{"n_layer": 14, "n_head": 5, "d_mlp": 640, "vocab_size": 5120, "norm": "rmsnorm", "positions": "rope", "init": "trunc", "init_mimetic": 0.5, "grad_clip": 0.5, "decay_fraction": 0.882, "batch_tokens": 65536, "train_tokens": 328200000, "dataset": "wikipedia_en"}
Each number is 128 + 24 x the weight over its row's rms, rounded and kept within 0 to 255. Layers, rows and columns count from 0. Numbers have three digits each. The size before them is the row's rms in percent of the matrix's.

# layer 8 MLP up, 640x160, rms 0.0931, rows 296-347, columns 120-159
098:164158145096149105109100151103108118173122125106125157144163154114162134149094127099147142094114184144146110117130107138
101:136133161071086142111132143138110099155148128141149147137172114156132154124148136103161114114114143142096139140134111109
095:125163187131102129145131112126151095101139148098124092105122126084091128152146141155111143096099141113141163129107142075
100:083131124154151142116128120147142125121149125119133126166140183081125127140141124150100114129151117102131116109154156151
105:139101122144110129105104178101135135138140124141127153154130143104153169107103138125085128119149134094100117185161092144
097:104119093126161125136127134144152098136135136151147121090097156165135148127084107121159118131124087128140099146147134120
095:152149146149135166087133152130168100172115135114138141142129164109135124155116117147132114115100145137131145151122118130
099:178149152103128125152166141102140149130115133123133148091151124155168119102136112075150147120089128127131167111138126144
097:163087131134123121094124134114112116138114162158084121125159104105126132150079088142130150123149134121129150109145124118
098:168127116093136118130208137150120125122083163145098113101136089071104143110133132119100094166092138133074104136101118171
100:091150126161134108092127094170135110161114081129129167134139165142118140104175121120136123116137146138129124107134127116
108:151115087103145135158113136112157161130074109147135096129118114104113189117138136126151076103120140145164133114111136123
102:124163156139126118108133142150135121127129107118114116115111106136120147088158103084104148138118146162146105122157154150
103:124112110109138163130112099165100119125126133114125083113112106147137169112093153132114188111146159107146113134095100107
102:142143119105105145110154133139143112091146123133095148129139088140129154106129123120168163159152127114158157164132124135
096:141117139160121137118146095147192151145151119128173141100107132153129147115135126154145129123102109157152109119115157129
105:142117130116111143082146107122141118091108132136093096161114125098159105131131105130094090124091140113100119149086132120
101:171140097144116098144153111133077194147096130141139145129180167131084157125178115148156114102137139129126102110100138103
097:122111125191150187144095139148119120142133141136132150126078185114093140079130123166113101197165151138129123110142152119
101:134120137141116092077143176182162145099129125121169125101163149102110117142152156178123127110145111119152156104172093119
098:098113132098153117152114119119160103092127108107094111160112145165148136136137154081170152121140144148119123155085117152
101:105143102156174100148147151123165138139124114080148101144118117119108110151159172162134132135139117115077116137142109127
109:133165139119154145151128181155154104147134104127137131125149165094111133155120119153172185141099116139133154175131131109
102:121151112116151106115122138127098128095123122136134110136119152163105132115131138119169125136133117179118099110136160145
101:141144168130132136164113157115175134121090113149159131177140080118133127095137142090116092125143159166145125172153109110
091:144082151142114144125113099146106134147127108109147118133094120136116117095120093156143163156168131141166080131111096137
108:130154137146123115136149137100088121117182148120151111130096125105119130138137105134091081153135158154065103127177140134
103:101151152120133140097147110154119142164112175115135124162172124101119111125084161127138101121117117100117110170093111119
095:161108068169134185140133123143149165140139116146095134155120106105146088120131109143093120113116113093112157152101113103
094:137120126134109092089067128144112127114151141089124138130147167100155161113110118113151161113127108104129169130134149146
106:182081115093114171113136078077126174126094093071133190163136153126124129132107110113150129180158114130108084114121192134
100:140123139095120140154098158125115143147106171100163111136151143110139130106176144167116137147150114131141174094137112137
114:098126126157107126137126082094132127156148132102131128109129139171083100153172140110086130126171138139123123080152150169
104:107135165118123121108156114178133144139140136166135087104138105125092134164107119144160130131186124131127122105148133119
101:190118119177113171143122159152143132120106155153101138122108164129116146140102153143138122094123108122176143173104078122
098:095085138128137118111124145127126171096110127120131114098108169165132119111094127075154125145162155138085131140154157147
099:157155125142140129120130120171107152127150136139147120147131165097126127156102102143138121162195139101158092151057137095
115:151106143107178139106122128076124118133084092123125110134121144115142145152120130098098108140141101145108125141103112120
096:113169110079126124147100113090157145090154157135139128143121141142109138090132107153133125147140110113114116128126112134
098:107142144109132137136138136143162109109105111075121093108137171134077124150151160091127077178159103128146144121135131107
097:115144142114156119130134112166095110120107161117134084133137105130157182104189109097181131084122144152136117117094151127
099:129133103149120105150131127167154111122136096155149145166086140186111168136113150151158127103157160108118092135116118107
099:083153130151135092143135102142152126089141176105111117115133142098072139113127139174120115098114154132160078119068156141
091:112116118154081084075113168146148121119162138134099123125106119087106119134138103115121138077116093127115151142112128124
099:148122123133147118178120170133122149163096109168128149078145194114094094140080104111106093147118147128107111147159134142
105:168110144122134092097150114146138087178181115136157105139098153078151132151137138080175137198147099106161107097170118118
104:123161103112164116117107142149120138164125119141132085139115091107100140107134143107139113135096120159119131138091180139
103:119144115103123154125136136123148143096135134137138133150137197138133136126090157141133143107120163136124146141117132120
105:122145133129101086128126141134122153133148169097141096113105125138111085146114128153139182107151143100118135126142138137
094:125114138168140068107139189160156088139134148113155164124161153087101130131106163108124151106127127145132120151151116127
098:129088143162157150167128158136128163147140158129156135152144140080108122141120111161131152112143109139100084135152144165
102:122121157149119164138099160127153092127135133133148079096085106138118096113174130144134132152113113120122112113140104140
# layer 8 MLP down (transposed), 640x160, rms 0.0851, rows 296-347, columns 120-159
102:140166092164104106135157131112130119124138124137143175114178104098144118146128105134127131107137136075141126125121121088
100:122122150103146153087104134141164116151060135181146113111125099146124133151145125137155130133107140124109094116119094139
099:155107125115123147141131069089122104181135091139120098144167136161134143110148201140150093102074150170154108163120153131
100:097115105093155164148088121141120106166099129101120118143117133141088105105125167157134120136175110212133121129098123170
101:177122118109092168123083121121106146092141144123101108147146127140117142122118140089100119142105126114145133100141097100
100:151156107107145142120137081125108132110137067131140154159169106152159132149106153129160098109133110097118125115097151145
096:139112133158098119143125114115119112156128160120150129147110140105158090152135110084148138117103068080148109125128166196
103:122192170131159133136127121133079158105118082145117159151170118136138141141139078155172156081138101131138094114152133138
097:110152120118132134133127136135118114130113120162108142084145120146105148069134137121106186133137127110116112123143131152
096:139093176089165128141174133127148103114134104142101105139132167127116134134124135082127195160148123113118165147107106147
100:183149142121138134123138117126144166129120090161089104176172090124102095090102100122131194105138112116141125114083144135
109:097123128130106110132123138119142130159090093137132100123121105148154126090114144170134150102171127083153115109092113146
106:120111100151241150140135122150099105141085109125136147124096101128114130129101120132104178146140122187149117131176101107
101:134124095173098095130127141086077170097105129138163119131126188126116131093118111115085171117177118135148111165101136116
103:135142114112147124131105113143161117140137152151141123163116168123167117186134156132095113137124138170113119111126107114
096:121129123087111157136104110122164095157081080137081178088130149110171108147132092104118148144166108070111122096127122130
106:116097121121077154148137082122102132116154126119134173115148128096149092142083151083116138130122089114115129116130082152
106:137155126142191136175125138173106130130152147112140142160118132141097153145172117114147113150125122049127118128122160142
099:141118158143151124149135098137182159161134137109146128116117163136153090083102109112094125108134125070074099161109139118
104:125112132108208138092093180139124169123134117095146105137144134145097106130126153133136109137152072072114107112142115119
101:160122135087059138102131099115112116120160138137139146113142093151188125144082113161136155130127156060110124141142147144
102:089133159095121139123156116099114068101130100122108112162193106126177112108126116121182108167131124136142139102136138122
102:077103121115105109093123076135120136159133156141157157133116146148162148126145123138108105115138153185114110107164108125
097:141137123145071097098155169170161134145106140137163104175115112118149139122168139141112129146091153172116156152126167112
102:169144104133143096162093140070132142149131137117149101125154113111162118130124127151129118153146079088173165112132150124
094:111152137140183177144120128071097177105107172088123124101135112135132137148139135144111122131136144137121136136139133146
103:071120122148149111109159088136114123118124149145146146145125117157131137162113106124158127152134127199153141130116100118
105:130138123119177127126131115137096094103087114120104125168129119132122165138158151133143167097112139181134124154134125119
099:154097119122183129139089118155156129095133141109132132120122109134141151143098093105119113159125152207127158113108132081
094:131126122140115112126146111109103090123126086144110134102128114142124156060139121085161127147120147062113154120117153119
107:126134140129023145128063115120145121122116156089133121125082135135112138127101098122117116139142123082123110092162146160
099:141156130135103150115081099107175109140153109125148148130120098107114110149104105115147110139128059131139114135108153099
111:146114111153220137148135127094143113151125127149138129150156139154140152088151099077130158082131104177145119158119143161
108:085155137116162143140168139106110107125112128093132102137147122108087137139135105152125138193143104106126094110133134106
100:107130123159149145182094103138142103130164125161104178139098160131137134139099136115121120125183136120116128137123086128
098:159098139159089130171092123114128103171090113097207140099169110158097115134145112142119145124105111075146135142124128130
096:127083141121081133115113156120133122136153148115124075130117111141158145118131182125111092153092103070127114104140140103
096:129149133192119115116105145104124147131158110127091137144137110104151118093152140170105149094109129002102083132137122155
097:122112098093117127095106108110099083103133110101108143121118119093149146129137120139106142076156148092142089128126175129
092:135109133114092112141128133145139098088094146137130091132142160120145100110143151103131119105078135191137158132145143119
099:096168087134180125138147150113103134141147119097138132120135160118122120126149117082119140135134147150159167134137151165
102:135141132177190099159160143147192117095148118116136146148118119154118129141094140097083082110168149098087147137142137111
098:148138126104138170105109142093172116142122138117111096155179113148166131138112128102116131148143103050121116094105162157
092:125139097128070093145128165151146108085143120123165103110146106123123094101123157164126164123117147126114127118144111185
101:111136165107135097145130048168112128144151092134125142133159131159142132161149198130129130111108101165108142107101133143
105:122122118138142121129106092133131124118106131123150141124129130055153130137144103157122131135122132054195159105129151038
097:112071092147145098135127131112145129149133132110120093143152114103122119143128124127069133125054144069147101114105088118
100:133140131162146130145141136099132111145158122106110149100126181144124122101123149130113150161117117205150115145123129151
104:109129138147156132109137156151119110130131138135134126166122121112125137138094151116109138152148140150112150122131151147
098:147126100138028126084135154123110106141159117107102169121116102129145137132114099160117119139171147106157105142087101107
098:070123140131049158102120131105128127098160127123120111146115147153114127124126120150120141189127096108097118120095138167
106:113116120161095150135115131094088143108161190145120112124141129127105126113097160170132178157150127116142135140106161128
# layer 8 MLP gate, 640x160, rms 0.0985, rows 297-348, columns 120-159
099:140139114130123144087118138125089088164138105122136098118124088107100133156111155140102174090127147130168102145120096131
097:142107125113127152132164114135157172136139097114127113104139160128099115136124094153125116121122105127139143124122149094
098:119126094135100161143129047159119101155109120136096142142142171125146163122140115103148107144106141134153142123135145107
107:120136094133133095107158151160128083138148161116161157141113132109120142149126108139116152144150148117122099130146142116
097:153090091149103129152151129130085132163124126105110161150172095128139129150126133105138141087113101160166101129101112178
093:084159120074120160145150118137146120098148113089121080093149104154119114105093121178150117124143129188142116103111140127
096:094118109098125114120090116093138143116170160120174117148165156108094165096158151142098099116127146157121184165112127112
097:133175119120151131107127131134149144129110129120138166078163118095159081121124123144140103120074094118107146125149141120
092:121126118145154091161109126123127145161139163102141110096158135115122126143099118114134067140144184167134089123110111168
105:126149147127125111107112086167147129104132116147097124103140149162139153129139116123131164096137157157117095096145092102
098:088130114140114153120154139146122149169160153147160134099130105142155142139108121090145129135118110134125128175076133121
103:117158128097089145096124142103118126072146087149128151098149146134098122121071200142132140105111153132115156105131151124
103:124106128106160093125133147143137160107116113091156115109114146127083094108126085151123157125096137110149137105148093136
101:118122109176154094107148089149115119138106119157167117105080142138091156162078116123125165148154142131170109122152132137
098:142155099136120126119108083156114121134089109167146156139148120151147097160156115158133149132066101144135084103098136129
099:157113152147092129141106117127120093149148109130115091142126161110153121099124093105123169128105149141137132111157115148
104:102111110167117079140152106157132134114172146116149118134168167142130141114133168114112095124151124105110180121126119078
100:113084093112147132145129151173117109119139127154140172147129146119111143135141079136087145133118152126097140129141139106
098:139116134111142160106173129113149100122146127163121169127122120111126066150092130087140112119132152142132115170129114129
096:157089129110123087107153103132108101097119121089128096126096108134110101111141160101134107124096119155097121095161117121
098:105094157177137135145124109120126171140074132166105135092116132137113093135100138126134141122093117142125130123147136171
113:111121138171090107109127157139115149122140130119134118118114114141120145131145071154129142132152141136095133104155150117
103:119128115163146124141124125148123116126118159135120173142174157132140179129156099132108140156120139144177138148146126137
097:102099129131119198107120114116135165118150132109127083133086111098086124103165153132126178121124129139139164154113142104
098:090129112108100160113106128126144156147095121148140134123163094134094120143133134121143171108116173134114128112142110152
107:127106134100123125122081136140130155097149120147129108134133157107132125138142115125101093115115146083160144163130116109
098:122134132113141132146084112161122149164108167153144141076131168143073119091117118124121110156134109154121126157118129135
093:085099125135165108123126155149094133132109136124085124137175139109136148173136143099141099109107109167144155122133097154
098:127140124131127098129159125126109166119162141130129149174140166186131161130148166145154148126141156091144145148128173145
106:148151139144132161126121102104154119154162122125139094108136099139087163113138125151111156110112161157147128136095118130
099:097142110120089117133129147132130077082106116153153102168120170137140158146095084101141117128173148126134124124169124105
110:115150122163105114154117136176147139106143144158163141140101152127131151125078124153118119158119164116078096111142137085
103:122153122087100122135144080118111114124135164113133083142117129122128118174118107124125077130103148146151106130102143134
103:127127143125124119163139183107093096121149121110125143110103193106142104121168109152174132135137130142167162101128134118
097:044131083143111135122156127084131146126135125147130136106127129106155124172119132109098104139142149170116190099107177136
100:161085147132115103134135077160107098154091127111158112097142160126132164111111079125142169152148128153130116116117133120
118:135107094074136163125168118137085097116098141110116117081122147132138147164106120084154129147162133184174140138102122117
096:129095103142125114080123130116161123166132154108192057071166152145107107134097083146110121126147125135159080119152182146
099:171166114110117112101129128133158141168179122133132138143153129116150139065125091153090151138117181180124133099132092142
097:121165100131132125114107140105121100092126137140114097142144124107164134099142108165153161160124131108117118096175109090
101:124125135114126128174155133149112159109139092149110082092099102135129070069140156153092124141166117127104167136124129059
099:125120056139132137181136136138148128142124203110098090136180114139117128128149138133126146151158159120150125141099113156
096:119098115145134108135133096145133124129157138116124112142119090125103123115092130052117115131070165172169114093132122134
098:186163122138075111148124144114130113109122131168107151114105136124097129092101173133112136147146105144143130182134106167
102:122138162100090133121107058088112105148143134144094130117143145135126136125095182142115123120135094114106093106136104170
105:112119142147141126126143174114152140177124162138098126129105111132100079113130097160132150116132168112170083129083153131
104:126127109134119094171161095161137130147140152227132135124138131121102136147143127120086143117140105112141094164165129111
108:125161105153102177162139174082153095147135128145139127136120107122136111126103111131119111121094151143140107094139113088
094:125108176148152134140051109137099137106120098158154097118120147153142123151149143112137124124099102102126136131156082146
101:112140082113123146126134140115137173114155108181104142154133084115127133126152105162098137088139125143179145102103108116
098:122134135133138120139101101160148110098178168100112130146154123108129106100155140096134135091134141107176139117143143079
097:134186151149113114158123152158109110181144153150115111109132156151110128131161123121129105127104125131114091142155069143